Each number is 128 + 24 x the weight over its row's rms, rounded and kept within 0 to 255. Layers, rows and columns count from 0. The size above them is the row's rms in percent of the matrix's.

# layer 7 MLP down (transposed), 512x128, rms 0.129, rows 322-374, columns 64-127
size [101  98  94 109 105  97  92 101 102 102 109 119 103 101  96 100 100  89 101  89  96  98  94 102 102  92  95 101  94  95 105  90  94  95  94  93  89 105  97 104 100 106 100 105 134 103 100  99  94 100 101 103 102]
[[123 169  97 146  91 140  90 133 123 127 120 135 117 144  94 124 134  80 167 100 151 132 115 128 118 117 139 108 155 140 122 113 120  57 171 106 136 141 124 101 113 125 119 102 167 162 155 128 130 131  75 123 121 130 183 120 111 120 143  90 146 110 111 100]
 [137 139 151 161 158 183  77 109 112 111 119 139 147 118 118 142 100 156 155 139 129 147  92 161 132 132 125 136 137 130  93 154 132 145 138 133 131 132 108 139 128 165 135 138 135 151 121 111 159 112 106 156 117 146 145  91 117 121 108 129 158 128 116 130]
 [140 100 154 105 147 103 130  84  89 107 124 109 120 102 159 128 131 141 162  81  91 117 151 110 148 110 129 135 118 108 171 158 133 145 110  95  92 140 114  76 146 139 122 153 125  93  92 117  95 118 140  82 139 174 100 131 107 125 148 139 170 140 143 144]
 [ 75  86 152 167 130 118 112 119 135 104 130 164 164 152 170 130 157 126 116 122 114 131 111  97 135 130 117 143 122 137 162 147  93 151 104  86 112 128 135 135 132  99  87 122 130 171 145 155  98 127 154 112 102 104 101 108 137 143 101 120 114 160 163 162]
 [ 95 154  98 173 130 131  66 129 104  94  74 131 117 147 138 153 111 131 101 142 123 140 146 115 102 146 134 121 153 148 116 119 137 132 177 105  96 111 152 120 109 166 126 140 134 110 172 109 106 125 133 112 141  34 138 154 110 118 128 106 100 139  90 147]
 [106 125 110 139 100 138 136  88 142 159 129 132 112  61  92 136 112 100 118 132 112 121 127 105 155 128 167 149 104 127 125 163 110  97 114 136 143 141 104 147  94 138 132 130 126 124 101 145 104 155 122 153 202 111 136  89 136 159 112 120 149 114 147 100]
 [149  99 121 111 153 144 117 109 128 135 137 100 188 112 139 126 131  95 116  93 143 131 146 128 136 119 120 103 131 118 125 149 148 180 124 128 147 132  88 120  91 118 135 116 129 103 115 144 160 123 133 103 118 184 150 121 155 146  90 170 101 111 127 119]
 [124 134 117 124 132  99  88 143 173 144 131 103 143 116 130 138  79 133 136 168 126 179  95 121 175 123 136  98 143 123 133 157 120 126 113 109 145 142 130 123 116 129 125 145 137 152 156 136 144 146 108 110 108 103 120 146 159 140  99 180 148 118 112 165]
 [100 140  72 163 139 124  81 149  90 143 105 133 104 133 101 134 144 130  89  73 154 120 116 156 116 160 100 121 116  80 108  95  98 136 182 138 114 136 158 115 144 127  96 106 125 159  91 133 118 126 134  99 120 118  87 174 100 145  81 113 133 160 151  87]
 [134 118 140 145  88 101 156 139 104 165 107  99 112 126 151 180 116 106 130 117 135 111 101 138 139 158 118 128 150 101 152 178 111 137 118 114 155 138 123 126 192 139 133 156  98 116 185  96  80 115 140 182 109 121 133 104 123 126 142  91 123 126  70 115]
 [110 138 150  86 101  96 164 133 138 120 117  73 135 132 106 135 130 114 135 101 151 134 139 143 135 112  82 129 132 131 132 146 115 140  79 143 130 151 112 184 130  52 141 110 107 125 148 141 104 128 163 113 110  40 136 174 131 126 125 116 118 122 137 112]
 [101 141 135 130  89 132 149 132 121 120 106 153 117  78 134 145 155 104 106 112 109 129 123 115 145 114 129 125 160 117 140 155 127 140 115 106 105 163 128 129  69  88  99 109 152 133 106 124 156  95 126  86 188  99 134 142 125 151 164  97  98 160  89 122]
 [102 117 139 129 154 113 172 136 146 148 133 101 142 167 125 108  99 108 125 136 136 168 122  89 152 158 151 135 137 104  99 111 160 128 124  89 164 103 104 144 177 162 145 103 156 141 100 142 109  79 105 123 160 197 130 130 113 101 144 128 120 149 141 159]
 [119 123 137 117 127 114 169 129 153 128 139 159 165 103 138 115 125 145 164 120 131  99 140 150 115 148 110 119 166 154 108 131  93 121 104 154 165 122 136 133  85  97 119 108 128 114 159 109 141 161 115 161 101 221 112 158 139 101 104 140 112  89 164 106]
 [147 101 125 114  88 153 141 129 147 140 139 140 127 114 146 152 122 125 133 116 157 180 138 101 122 123 146 122  79  75  77 134 120  85 103 123 117 107 133 136  83 189 136 107 131 116  95 131 132 122 145 134 137 112  77 146 149 135 143 106 124 105 112 164]
 [ 82 124 136 100 130 118 111 164 139 160 127 137 107 124 132 139 137 131 165 114 115 117 115 116 136 103 101 142 131  97 123 128 177 115 169 125 128  99 162 131 135 146 119  86 118 127 128 115 179 102 132 103 138  88  81 181 155  79  94 132 102 140  97 115]
 [100 105  84  96 166 107 110 109 107  95 165  77 133 104 150 112 114 143 169 123  98 143 127  79 170 151 119 147 127  84 104 131 127 130 152 135 139 158 125 149 130  94 115 135 158 130 122 136 121 119 141  94 121  90 154 116 148 105 149 142 105 143 153 117]
 [128 142 123 115 177 104 139  84 163 106 126 125  96 109 120 126 138 154 156 159 129 152 154  87 139 109 166 125 144 115  93 117 100 109 108 115 127 177 128 119 104 125 173 115 131 174  95 137  79  99 127  91 115 174 156 128  73 100 140 138 125  94 135 128]
 [100 106 125 156 118 120 134 138 131 114 130 120 117 146 140 132 115 116 184 127 141 119 123 143 141 127  92 138 154 126 145 151 159 154 126 166  92 163 134 140 129 114 112 105 121 120 157 113 111 142 112 125 164 182 148 128 103 101 115  95 122 122 113  91]
 [124 113 108 203 141 122 122 127 137 152 104 120 116 128 130 135 131 124 120 164 145 117 113 139 120 152 108 166 120 109 167 166 100 105 112 147 135 110 109  96  99 139 118 114 147 182 121 127 152 154 146 136 149 108 162  91 106 150 135 144 121 144 107 149]
 [134 160  99 113 130 130 156 123 127 122 153 130 107  91 168 151 159 156 106 182 103 175 149 111 134 126 128 133 131 124 121  99  91 110 128 138 102 104  97 104  92 135 143 132 146 127 122 136 184  91 113 114 142 141  86 141 122 166  80 135 100 154 119 136]
 [164 146 111 130 146  99 100 124 157 121 127 138 128 125  56 150 110 131 133 159 127 126 104 116 162 125 124 120 124 148 112 154 162 104 137 143 143  95 146 148 146 168  84 103 148  92 110 187 159 151 154 101 143 101 121 113 115 110  92 110 146 150 129 139]
 [ 85 162 137 146 130 111 105 134 147 132 150  90 130 119 192 135 121 140 159 131 104  65 118 116 117 128 133 112 150 106 121 115 139 113 147 146 129 129 107 152 130 151 147 147 103 132 114 115 202 139 116 148  98 131  94 180 116 124 146 144 142  99 121 152]
 [125 139 152 148 124 171 143 132 128 162 120 178 126 128 101 155 137 136  71 121 177 182 129 117 142 141 101 156 132  97 119 120 148 123 109  96 139 118 151 117 125 114 113 123 116 141 118 125 104 129 161 161 104 152 144 131 164 115 108 122  82 128 113 179]
 [115  83 167 122 113 122 163 170 118 115 109 161 122 102 101 165 101 125 107 132 101 146 131 117 108 115 113 115 113 107 157 138 128 124 119  89 119 129 140 169 146 137 159 112 104 154 113 156 132 123 155 115 104 154 133 118 120 126 102 135 151 123 169 110]
 [117 133 115 148 138 112 128 177 117  99 127 103 127 153 178  99 140 138 134 100 129 110 129 175 147 120 131 149 101 114 155 158 142 144 118 105 127 160 141 154 113 121 134 117 118 117 120 203 107 155 105 182 138 135  83 112 100 102 144 160 110 137  99 136]
 [172  91 123  94 169  94 168 117  97 168 131  97 141  97 120 139 152  99 147 114 120 107  87 127  94 157 136 146 127 139 124 104 156 145 154 110  97 125  99 148 117 121 138 179 126  95  92 153 147 118 106  98 137 139 126 149 135  90 105 155 152  71 135 115]
 [184 132 151 155 136 120 127 146 150 141 122 120 118 151  82 131 139 143 147 116 161 157 112  78 148  88 169 109 158 172 144 115 127 101 126 114 170 141 118 103 133  82 187 108 144 147 123 131 119 158 129 106 120  79 150  95 119 118 119 133 158 132 129 120]
 [118 126  98 133 121 135 141 132 177 142 163 128 107 118 183 123  80 145 148 121 119 155 138 163 126 128 158 110 129 108 133 133 121 143 138  74  97 157 130 125 102 103 106 118 112 139 118 167 148 104 129 102 128  80 108 132 141 143  95 134  76 123 135 105]
 [ 99 145 146 143 104 143 124 119 123 155  70 138 124 163 113 104 132 136 121 105 150 108 117 100 173 107 156 141 164 151 127 138 140 126 113 106 105 142 135 159  94 123 143 145 121 141 143 105 186 157 149 118 151 136 121 162 130 103 130 113 133 155  99 127]
 [127 150 162 148 170 122 102 168 132 114 101 129 128 103 132 124 129 106 163 115 140  76 131  95 169 170 117 135 128 116 129 127 127 155  89  75  89 113 131 147 136 159  91 163 155 128 119 147 145 128  87 116 105 148 128 186 112 103 113 125 124 102 157 116]
 [129 104 139 109 173 123 158 143 100 121 161  99 115 102 128 147 110 153 143  94 107 128 154 110 161 139 106  89 136 129  82 114 130 105 134 102  95 107 169 111  98 152 102 149  87 125 105 115  83 135 149  93 126 151 100 145 173 107  94 108 139 116 136 115]
 [157 154  76 106 162  73 147 154 103 145 127  90 118 108 126 130 175 142 153 111 140 101 127 123 147 124 143 122 132 126 158 162 141 103 164 170 125 146 115 158 116 144 105  71 117 149 108 113 146 129 125 190 129  90 133 120 123 161 143 135 121 140 100 148]
 [105  89 109 129 123 133 166 149 158  97 105  85 124 122 155 150 145 134  92 160 144 137 130 107 125 123 169 100 147 142 160 145 113 154 145 138 147 163 128 112 121  93 120  95 107 162 125 186 118 118 135 148  93  94 112  65 121 187  94 136 128 130  79 159]
 [164 124 100 152 107 113 103 135 138 108 135 127 126 104 119 122 100 127 144 113  79 156 115 169  88 154 113 108 129 133 128 174  89 130 119 138 135 122 107 120  98 138 126 112 144 108 138 103 141 103 139 128 144 160 136 141 165 142 125 103 158 109 112 124]
 [115  75 146 140  97 130  88 109 145  92 143  80 157 196 120 134 137 149 140 169 113 137 166 189 121 133 122 151 166 134 138 133 136 129 142 131 124  88 182 153 129 144  94 139 150 115  77 118 172 134 126 128 145 147 149 117 100 124 127 145 131 135  97 123]
 [130 128  91 125 117 132 170 149 145 114 131 156 140 110 133 103 153 125 119 129  88 132 139 114 136 137 123 155 152 115 137  93  98 119 114 104 121 130 105 149 144 108 105 181 161 103 119 123 109 104 128 155 136 145 122 162  83 136 149 127 122 156 174 108]
 [101 101 133 109  94 143  87 122 130 113 114 155 110 119 131 110 138 157  95  92 175 139 146 114 107 144 167 175  86 113 131 109 134 117  69 146 143  92  92 116 148 148 150 118 135 133 107 117 129 101 110 124  98 127 112 115 144 142 175 128 112 158 132 147]
 [121 150 110  67 109 144 149 188 147 137 126 100 155 112 142 184 141 130 121  87 154  78 135 102 135 152 106 135 129  99 116 122 116 132 134 139 114  89 137 112 124 144 116  89 148 155 114 118  68 149  82 108 131 158 109 145 141 126 111 138  90 156 158  98]
 [131 128 162 116 146 146 145 106 127 164 132 118 136 135 132  94 110 122 139  92 104 166 131 107 155 135 125 138 121 121 145 123 179 156 137 149 145 138  58  79 145 109 132 141 117 114 160 119 151 142 105 129 129 123 141 128 118  85 167 153 127 127 122 123]
 [154 122 134 128 152 146  99 136 177 118 146 109 113  91 138 125 121 114 132 134  89 138 127 104 173 102 112 124 124 107 129  82  95 125 130 162  65  87 121 142 115 156 114 151 157 113 160 129 112 147 153 100 195 141 129 116 105 141 151 121 149 115 146 159]
 [ 98 138 155 183 105 162 156 119 142 128 128 118  90 113 158  96 140 124 133 114 110 158 132 136  75 117 105 127 130 199 139 104 112  95 105 114  86 128 108 152  82 153 156 145 131  95 128 186 120 118 118 143 124 136 204 116 130 148 120 105 124 139 128 133]
 [108 110 111 125 104 120 109 142 136 164 121 129  82 100 135 104  87 109 143 111 105 127 114  92 127 113 150 113  90 139  98 163  99  99 126 194 133 162 128 160 115  90 118 133 164 156 122  96 104 123 114  91 144 126 205 150  77 102 135 152 127 143 125 159]
 [ 79 119  89 130 128 168 159 128 162  99  97 110 153 159 164 107  97 156 122 132 122  86 115 110 151 119 158 128 162  86 141  82 118  88 149 140 114 114  76 109 117  90 101 124 123 118 118 105 114 109 110 110 114  80 122 125 149 145 132 122 107 128 122 138]
 [120  46 109 137 133 157 100 155 127 139  98 140 138  67 142 146 141 147 109 125  79 128 103 168 154 115  96 148 144 138 136 127 125 111 147 111 130 158 140 106 119  91 124 119 115 126 107  84  83 148 153 160 120 109 111 153 136 124 108 105  64 132 146 129]
 [142 104 198  96 130 127 118 147 123 160 151 157 145 104 150 124 148 147 137 122 143 131 166  80 128 130 112 145  99  89 123 133  91 178 155 117 139 134 136 133 133 116 115 137 136  82 160 126 131 103 120 104  86 137  82  64 107 121 128 133 119 108 144  87]
 [194 134 136 119 131 101 126 112  97 162 178 126  98 133 161 128 144 105 127 119 128 125 143 129 142 116 109 115 101 110  95 152 171 122 149  95 172 136 101 117 138 114 138 116 140 143 160  94  76 143  81 150 108 155 130 124 120 163 135 127 132 115 114 138]
 [179 121 130 121 123 140 113 106 149 166 109 138 181 114 104 115 126 130 137 118 130 132 111 150  89 173  98 106 120 131 176 120 116 113 123  98 154 115 133  95 134 156 135 127 133 111 108 128 107 124  99 129 134 131 132 116 100 138 138  98 118 138 144 110]
 [100  93 149  97 166  97 144 129 158 101 110 151 129 106 143 130 106 159 152 112 131 131 107 141 143 132 107 132 125 163 128 163 124 117 121 139 136 138 123 134  86 111 133 152 179 112  94 124  79  95 153 109 131 118 156 135 151 121 116 128 155 144 140  91]
 [167 131 101 141 154  98 106 122 112  89 111 151  85 175 113 121 102 179 139  87  99 164 179 104 134 135 120 116 123 130 165 115 143 105 137 155 110 118 165 154 118 141 149 131 130 135 153 127 119 130 158  82 130 185 140 142 136 106 116 165 140 142 112 124]
 [134 116 166 133 141 151 124 135 122  90 114  98 148 150 145  60 146 124 108  82 132 112 129 108 129 105 156 180 153 133 154 114 129 172 137 111  99 143 128 108 114 144 143 123  87 120 110 159 145 116  78  96  73 101 121 158 110 104 122 143 124 154 184  99]
 [116 128 140 105 140 143 118 137 172 110 183 140 139 153 138 133  96 130 109 168 114 116 120 113 116  96 108 159 114 116 111 115 119 121 146 122 124 131 124 109 129 180 119 110 109 130  97 138 130 128  96 113 146 190 103 103 141 146 139 117  90 129  99 157]
 [165  55 113 136 143 154 179 132 126 152  93 140 117 121 142 135 113 150 139  92 161 148 165 130 143 159 102 136 132 157 128 163 104 100  90 120  98 154 109 136 124 136 125 132 145 130 143 107 131 104 152 112 109  85 176 159  84  77 146 117 118 156 136 145]]
# layer 7 MLP up, 512x128, rms 0.134, rows 323-374, columns 64-127
size [ 99 100 112  94 107  99  95 101  96 101 101 105 106  97  96  98  94 101  98 107  96 112  98  99  96  92 101 102  97 104  99 101  95  96  97  92 105 101 101 101 106 103  98  99  96 104  95  93  96 105 107  93]
[[ 81 134 188 153 114 148 139 157 136 158  82 117 144 136 110 120 105 150 106 173 131 100  83 141 114 125 143 126 122 149 128 124 187 133 116 166 146 113 125  99 162 131 134 135 130 118 132 133 106 121 128 109 136 106 123 142  95 112 122 149 174 135 154 109]
 [ 82 102 138 102 113 159 131 123 124 140 110 129 135 133  75 145 172 109 132 149 134 111 143 150 100 120  78 115 142 144 146 118 136 165 146 116  99 102 158 124 134 152 110  76 119 135 120 151 140 125 153 142  60 144 116  93 109 152 149 142 128 130 121  92]
 [132 143 145  91 161 115 144 145 129 110 138 119 126 137 119 154 128 121 132 139 155 129 108 180 138 124 169 156 157 157 140 133 128 133 196 179 108 148 105 103 167 104  74 158 145  78 144 107 142 117 144 129  63 114 121 126 144 119 177  98 152  94 141 114]
 [149 133 141 129 126 112 167 126 126  97 132 128  97  80  93  98 105 130 153 164 139 113 136 143 162 142 157 109 156 118 106 150 102 117 114 142 142 146 129 125 150 131  88  97 114 125 134 130 126 179 124 141 131 107  79 110 118 115 117 120 141 121 126 123]
 [121 160 163 141 130 110 116 124  82 164 114 116 129 114 115  85 159 148 132  89 117 128  89 123 132 126 168 172 115 130 138 112 179  92 127 146 125 137 110 105 156  95 146 107 107 135 130 121  90 127 112 137 118 117 111  78 156 131 141 148 111 137 126 116]
 [120  69 142 124 148  83 143 109 151 112  92 144  94 102  62 196 100 129  99 166 127 143 134 161 164 111 153 102  95 125 113 168 122 126 131 124 111 149 105  91 157 103 111  99 135 129 131 111 154  84 116 126 126 127 122 131 126 124 117 132 126 166 127 167]
 [126 137 155 115  67 152 112 129 122 123 121 119 145 100 105 100 128 153 141 128 138 119  83 167 142  76 140 112 145 166 104 156 119  81 169 160 151 122  97 119 141 134  98 134 136 127 152 123 103 132 111 113 127 127 147 134  56 140 141 152 143 129 126  98]
 [153 159 133 122 117 128 122 103 130 143 144 142 108 119  89 135 149 134  74 124 103 109 144 108 165 156 153 122 138 118 130  91 131 105 135 102  93 102 176 115 172 132 128  89 122 119 155 144 120 158  93 137 128 104 105 108 150 139 146 133 102 138 113  94]
 [110 156 141 134 129 147 142 126 110  99 130  91 123  90 124 113 118 152  79  99 139 117 130 159 119 109 121 135 129 119 160 127 144 124 170 117 118  52 117 120 146 118 110 149  99  89 133  94 113 120 153 117 121 119 110 139 136 154 116 154 101 114 184 130]
 [129 116 148 141 106 115 131 150 113 165 145  92 133 110  93 112 181 106 159 119 121 123 139 149 128 128  74  88 127 124 157 166 120 130 132 109  91 159  88  86 112  84 103 139 125 137 162 116 123 154 124  91 112 102 123 148 129 138 136 130  91 185 170 153]
 [134 122 114 140  95 138 156 118 128  95 119 161  78  88  96  94 144 112 168 107  99 114 121 118  87 135 140 133 148 101 110 121 188 113 127 117  93 111 131 153  96 100  91 150 113 115 140 129 145 123 148 147 131 109 118 122 109 136 182 115 117 126 142 120]
 [127 143 133 121 137 124 138 114 151 139 129 123  65  88 146 118 119 116 142 168 137  70 145 140 126 120 127 130 134 186 204 164 132 143 142 125  96 124 161 101  96 143  90  98 144 109 146  98 104 122 164 124 140 123 116 135 140 132 112  67 140 149 141 152]
 [157  98  91 120 160 140 148 108 138 130  87 104  88 153 140 139 125 136 128 114 162 132  66 134 126 166 161 125 101 184 158 140 136 123 113 146 166 132 204 155 147 104  91 131 105 125 156 126 105 141 143 135 160 120 123 114 134 150 155 120 133 126 152 103]
 [115 142 142 132 123 141 131 173  88 145 119 154 126  98 130 126 136  87 101 158 188 118 140 116  95 129 143 152 161 144 125 154 116 115 123 134 126 147 149 140 115 129  88 113 139 142 158 130 105 115 142 166  82 116 192 151 111 130 128 151 119 155 148 100]
 [124 154 109 150 144 127 114 117 148 131 110 126 123 147  95 131 101  90 110 121 160 149 115 144 162 146  98 123 155 143 109  95 145 109 125 113 117 149  84 118 120 143 107  94  83 155 162 123 140 154 172 185 108 140 146 149 150 120 124  88 123 107 110 134]
 [177 101 129 130 136 182  92 161 141 146 113 121 107 104  98 116 133 125 144 114 139 108 122 138  92 118 150  82 103 139 122 187 146 166 141 137 145 150 160 134 108  88 142 125 129 144 125 108 126 114 149 179 107 119  89 138 103 146 122 153 110 134 143 116]
 [135 106 100 136 127  93  85 126 126  82 117  82 113  92 103 116 103 134 167 127 130 142 131 105 145 133 149 185 124 128 153  77  92 132 143 111  90 124 113 148 124 124 107 144  92 149 146 107  79 177 107 115 127 115 141 142  59 133 141 160 126 143 134 139]
 [ 98 107 146 138  71 167 146  93 124  91  74 111 100 122 159 136  87 131 115 127 145 113 103 142 105  85 129 147  97 139 126 127 141 136 138 173 145 112 135 133 112 150  79 127 140 156 109 139  91 116 133 104  99 131 138 124 164 170 118 123 151 128 131 120]
 [110 171 169 131 129 143 120 119 125 147 140 136 113 147 147 128 152 136 128 118 172  99  75 100 115 101 149  86 169 169 126  89 118 185 124 134 140 159 116  96 174  98 112 134 112 138 163 139 111 186 126 134 108 132 168 112 127 132 111 170 113 112  89 120]
 [149 163 118  94 130 161 156  96 118  97 115 115 109 151 127  95 126 138 129 104 162 122 126 115 148 109 124 112 104 155 148 110 121 105 149 117 105 112 116 100 126 120 109  94 118 111 146  88 122 132 143  51  98  97 125 145 112 161 119  85 122 139 120 131]
 [103 192 135 106 154  89 148 108 127 121 134 154 129 125 137 134 174 141 142 113 156 121 128 119  86 127 125 150  99 129 160  91 130 104  81  99  64 146 117 139 172 109 103 159 106 116 120 144  95 134 130  86 125 115 151  82 133 169 137 103 135 127 128 123]
 [177  93 159 105 152 128 170  95  58 127 130 133 129 126 141 140 126 102 147 138 127  96 142 119 123 156 100 169 176 141 126 127 120 153 119 171  66 119 122 150 136 117 161 136 114 119 118 136  98 131 184 137  99 113 128  90 117 154 126 142 128 137 147 113]
 [154 111 108 106  75 149 146 130 139  90 119 118 117 141 148 163 133  67 149 122 154 113 141 126 123  90 138  88 102 154 121 121 135  84 159 163 153  69 116 112 130 157 162 124 113 137 129 104 147 147 154 127 131 119 100 109 134 129 167 138 156 129 115 151]
 [149 102 132 101 170 122 116 137 137 173 120 113 132 106  82 128  88 152 121 119 153  88 134 137 140 135 150 147 127 151 130 150 123 127 177 169  95 109  67 136 123 101 120 152 113  98 125 113 148  95 138  88 132 105 127  94 106 146 152 133 132 130 127 118]
 [152 149 120 133 130 132 115 141 126 148 129 179  64 147 110 132 111 109 103 141  98 123 101 118 151 145 105 133 161 192 113 125 140 113 164 148 113 104 130 101 130 147 112 140 105 109 144  99 141 111 181 112  60  92 160 124 136 126 128 115 125 144  93 141]
 [ 59 128 148 154 126 155 107 156 128 157 116  87 142 122 132 127  93 127 135 116 210  79 128 136 153 102 168 119 133  85 121 132 148  71 111 147 101 156 135 156 120 150 114 133 106 132 144 103 157 128 130 155 137  98 100  77 108 143 133 120 122 183 154 108]
 [120 143 128 158 138 110 129 111 143 110 124 137  93 125 104 119 116 114 125 166 188 142 156 134 119  62 173 131 132 166 150 156 145 168 151  98 162 145 127 119 131  76 101 118  97  90 123 152  97 151 122 157 173 124 136  80 127 132 130 130 124 160 124 118]
 [103 117  95 128 101 148 151 104 126 132 128 146 136 128 132 128 151  80 176 112 113 144 117 151  97 126 129 119  72 113 130 120 128 112 107 132 107  97 124  52 151 137 109 110 123 134 118 151  97  85 136 139 137 129 151  74  95  88 134 130 126 123 139 126]
 [123 149 146 114 168 113 167  95 104 139 139 149 130 139 122 157 113 134  97 112 156 110  90 130 127 120 131 125 151  97 149 151 115 117 153 162 121 114 125 178 116 119 127 113  56  78 141  93 143 111 129 137 110 131 160 165 119 165 143 100 123 122 136 115]
 [126  60 147  38 124 102 136 103 138 116 119 126 127 105 100 157 182 111 159 125 145 145  95 135 107 122 111 116 142 144 140 111 162 142 131 191 126 104  96 145 132 135  86 109 115 112 110  93 103 101 152 138 166 111 149 107 148 147 140 142 182 152 124 150]
 [156 112 132 142  79 107 140 158 104 150 145 102 132 140 112 129 112 119 153 137 140  86 150 136 121 132 137 107 166 163 105  91 128 119 106 169 106 143 141 124  90 110 116 108 127 137 152 127 162 161 131 141 100 117 135 127 108 150 124 105 144  94 102 112]
 [167 131 112 101  95 140 119 137 108 151 127 152 152 135 140 151 128 157 132 130 144 119 164 103 104 138 126 174 147 164 126 142 119 116 145 158 129 160 143 135 121 120 102  94 122 142 156 124 109 142 138  73 129  97 141 116 107 135 121 146 128 124 139 143]
 [128 164 172 133 131 106 132 147 120 178 105  95 184 106 113 148 145 151 120 155 131 108 136 150 160  93 154 124 108 139 147 182 155 124 134 127 129 170  92 153 144  92  92 119 132 111 127 123 143 131 137 104  98 104 134 154 182 158 137 116  98 148 124 116]
 [123 192 126  87 111 122 110  96  78 140 125 100 140 148 140 131 150 120 142 127 142 116 120 108 107  95 113 111 115 139 130 104 130 103 118 102 127 168 141 153 115 114 152 149  76  87 182 158 112 135 140 133 101  98  94 107 142 197 118 118 102 111 138 136]
 [131 174 151 126 110 126 202 139 112 146  89 150 112 163 119 136 136  85 105 163 106 102 152 154 139 108 163 132 119 120 139 159 134 130 100 145 146 142  98  98 121 126  93 142 126 142 144 108 120 128  80 137 136 116  97  96 153 112 120 118 198 124 151  86]
 [149 150  98 120 120 141 156 181 127  83  89 122 123 114 124 121 117 112 110  71 162 113 119 176 111 120 157 104  98 120 142 127 158 144 177 158 111 124 198 147 141 123  73 114 128  76 121  95 130 122  98 129 129 140 135 106 181 115 129 135 130 133 186 100]
 [116 106 126  79 118 109 150 122  86 114 109 134 147 110 128 122 156 122 128 147 137 131 161 160 127 113 149 104 107 150 169 163 158 145 136 176  83 151 131 111  93 159 101 130 117 164 152  70 113 129 100 101 115 126 147 100  75 150 173  77 121 121 152 153]
 [151  94 150 122 153 138 111 112 111 135 130 123 114 144 111  89 171  78 114 166 157 127 112 127 102 115 109 163 149 123 132 100  96 168 156 130 115 103 117 134 153 130 108  96  93 147 167 116 142 147 156 128 186 141 145 129 116 130 101 161  87 164 143 122]
 [110 157 145 119 138 177 142 162  93  68 132 149  95 125 121 151  97 172 139 121 179 100  99 133 116 118 161 152 125 131 150 146 117 161 116 134 131  65 108 104 154 128 140 129 102 108 147 108 143 136 133 139 133  79  99 138 107 119 125 107 116 144 105 104]
 [147 143 156 124 118 107 124 105  91 145  98 122 114 130  99 153 148 143 132 129 132 121 166 148 174 140 142 154 119 117 130  98 123 171 127 133  90  84 117 103 116 103 120 106 112 126 156 153  85 130 161 135 163 108  98  97 153 136 175 104  61 133 133 131]
 [116 117 137 139 105 130 108 101 156 115  86 119 141 110 108 140 155 127 140 140 157  77 148 114 111 141 126  92 110 126 137  93 138  88 124 141 128 138 135 104 138 124 118 101 133 128 153 151 106 152 120 137 121 120 138 100  97 176 107  76 172 147 124 129]
 [129 122 187 162 114 178 116  97 161 126 135 121 150 155 114 134 107 121 123 124 145 121 122 122 149  95 126 145 151 113 163 123 129  78 108 154 113 127  95 129 108 154 117 112 122 148 102  97 112 148 115 175 139 108 121 154  91  98 154 123 143 136 139 131]
 [146 162 129 137 128  95 146 127 144 157  94 121 109 132 132 154 120 126 141 132 143 168 112 142 135 122 126 134 111 155 102 139 175 127 127 173 134 148 102 130 104 115 132 115  99 152 171 106 136 128 166  74 101 113 145 169 152 120 105 139 183 173 137  99]
 [ 90 145 161 133  97 141 170 130 111 131 141 116  96 118 130 161 108 112 145 178  93 119 147 162 120 144 110 152 142 125 121 117 151  97 136 121 124 141  92 132 110 146  88 107  93 109 167 100 112  97  92 123 140  72 123 155 170 155 130 122  93 160 135 104]
 [129 108 156 126 105 136 112 134 121 122 138  83 138 153 109 137 136 129 146 106 118 169 145 151 142 105 127 113 145 141 127 149 162  56 130 112  82  85  96 133  92  95  83 146 121 146 164 114 137 118 130  95 121 127 179 131 125 148 153  81 123 111 150 121]
 [121  98 171 100 119 129 132 158 148 112 127 141 134 132 123 145 128 135 140 141 141 122 117 159 111 118 130 154 108 128 113 140 120 173 138 128 126 107 114 103 123  78 121 165 112 151 146 171 127 105 178 139  93 113 148  98 137 100 128 181 164 168 171 140]
 [ 98  87 182  86 107 145 106 132 108 140  96 144 119 119 110 121 101 142 125 109 115 101  99  92 146  88 118 139 152 127 140 122 123 115 144 156 146  91 102 112 103 120  99 144 101 102 134 145 123 161 163 147  95 127 110 109 116 104 185 153 143 171 118 115]
 [149  90 137 139 144 131 147 162 116 105 134  79 145 164 125 125 127  85 140 120 142  98 121 157 142 110  94 129  71 106 168 121 133 106 129 137 165  90  85 114 156 127 103 176 118 112 137 102  88 144 106 118 137  99 118 110 159  77 143 153 147 113 147  95]
 [136 147 128 151 134 110 153 132 138 100 130  92 133 119 128 154 112 137 162 127 157 116 141 104 157 139 110 100 103 111 116 124 144  80 130 116 110 115 147 128 179 164 132 158  72 101 190 107 130 112 124 177 136 107 136 116  82 112 146 113 129  95 117 120]
 [163 155 162 156  99 154 133 123 114  95 124  94  95 115 137 160 174 157 131 163 150 128 175 129 131 112 135 123 168  95 140 115 193 111 143 138 101  84 107  77 107 138 113 139 131 134 158 145  89 135 141 120 125  84 150 124 115 138 141 117 175 176 112 114]
 [138 146 132 151 143 151 120 110 111 134 131 161 118 111 113  93 106  69 131 158 153 138 169 127 144 152 134 121 127 145 136 114 131 131 157 146 115 151 137 122 110 120 105 114 128 112 147 133  78 186 102 114 133 131  87 154 122 130 137  94  91 158 167  80]
 [165 117 101  95 136 140 122 100 141 140 100 111 119 127 152 113 155 134 139 118 137 121 136 137  79 137 156 149 107 145 121 134 143 106 191 122  96 113 123 139  81 141 122 133 125 103 166 119 106 177 116 162 127 125 151 141 146 131 152 130 121 142 179  90]]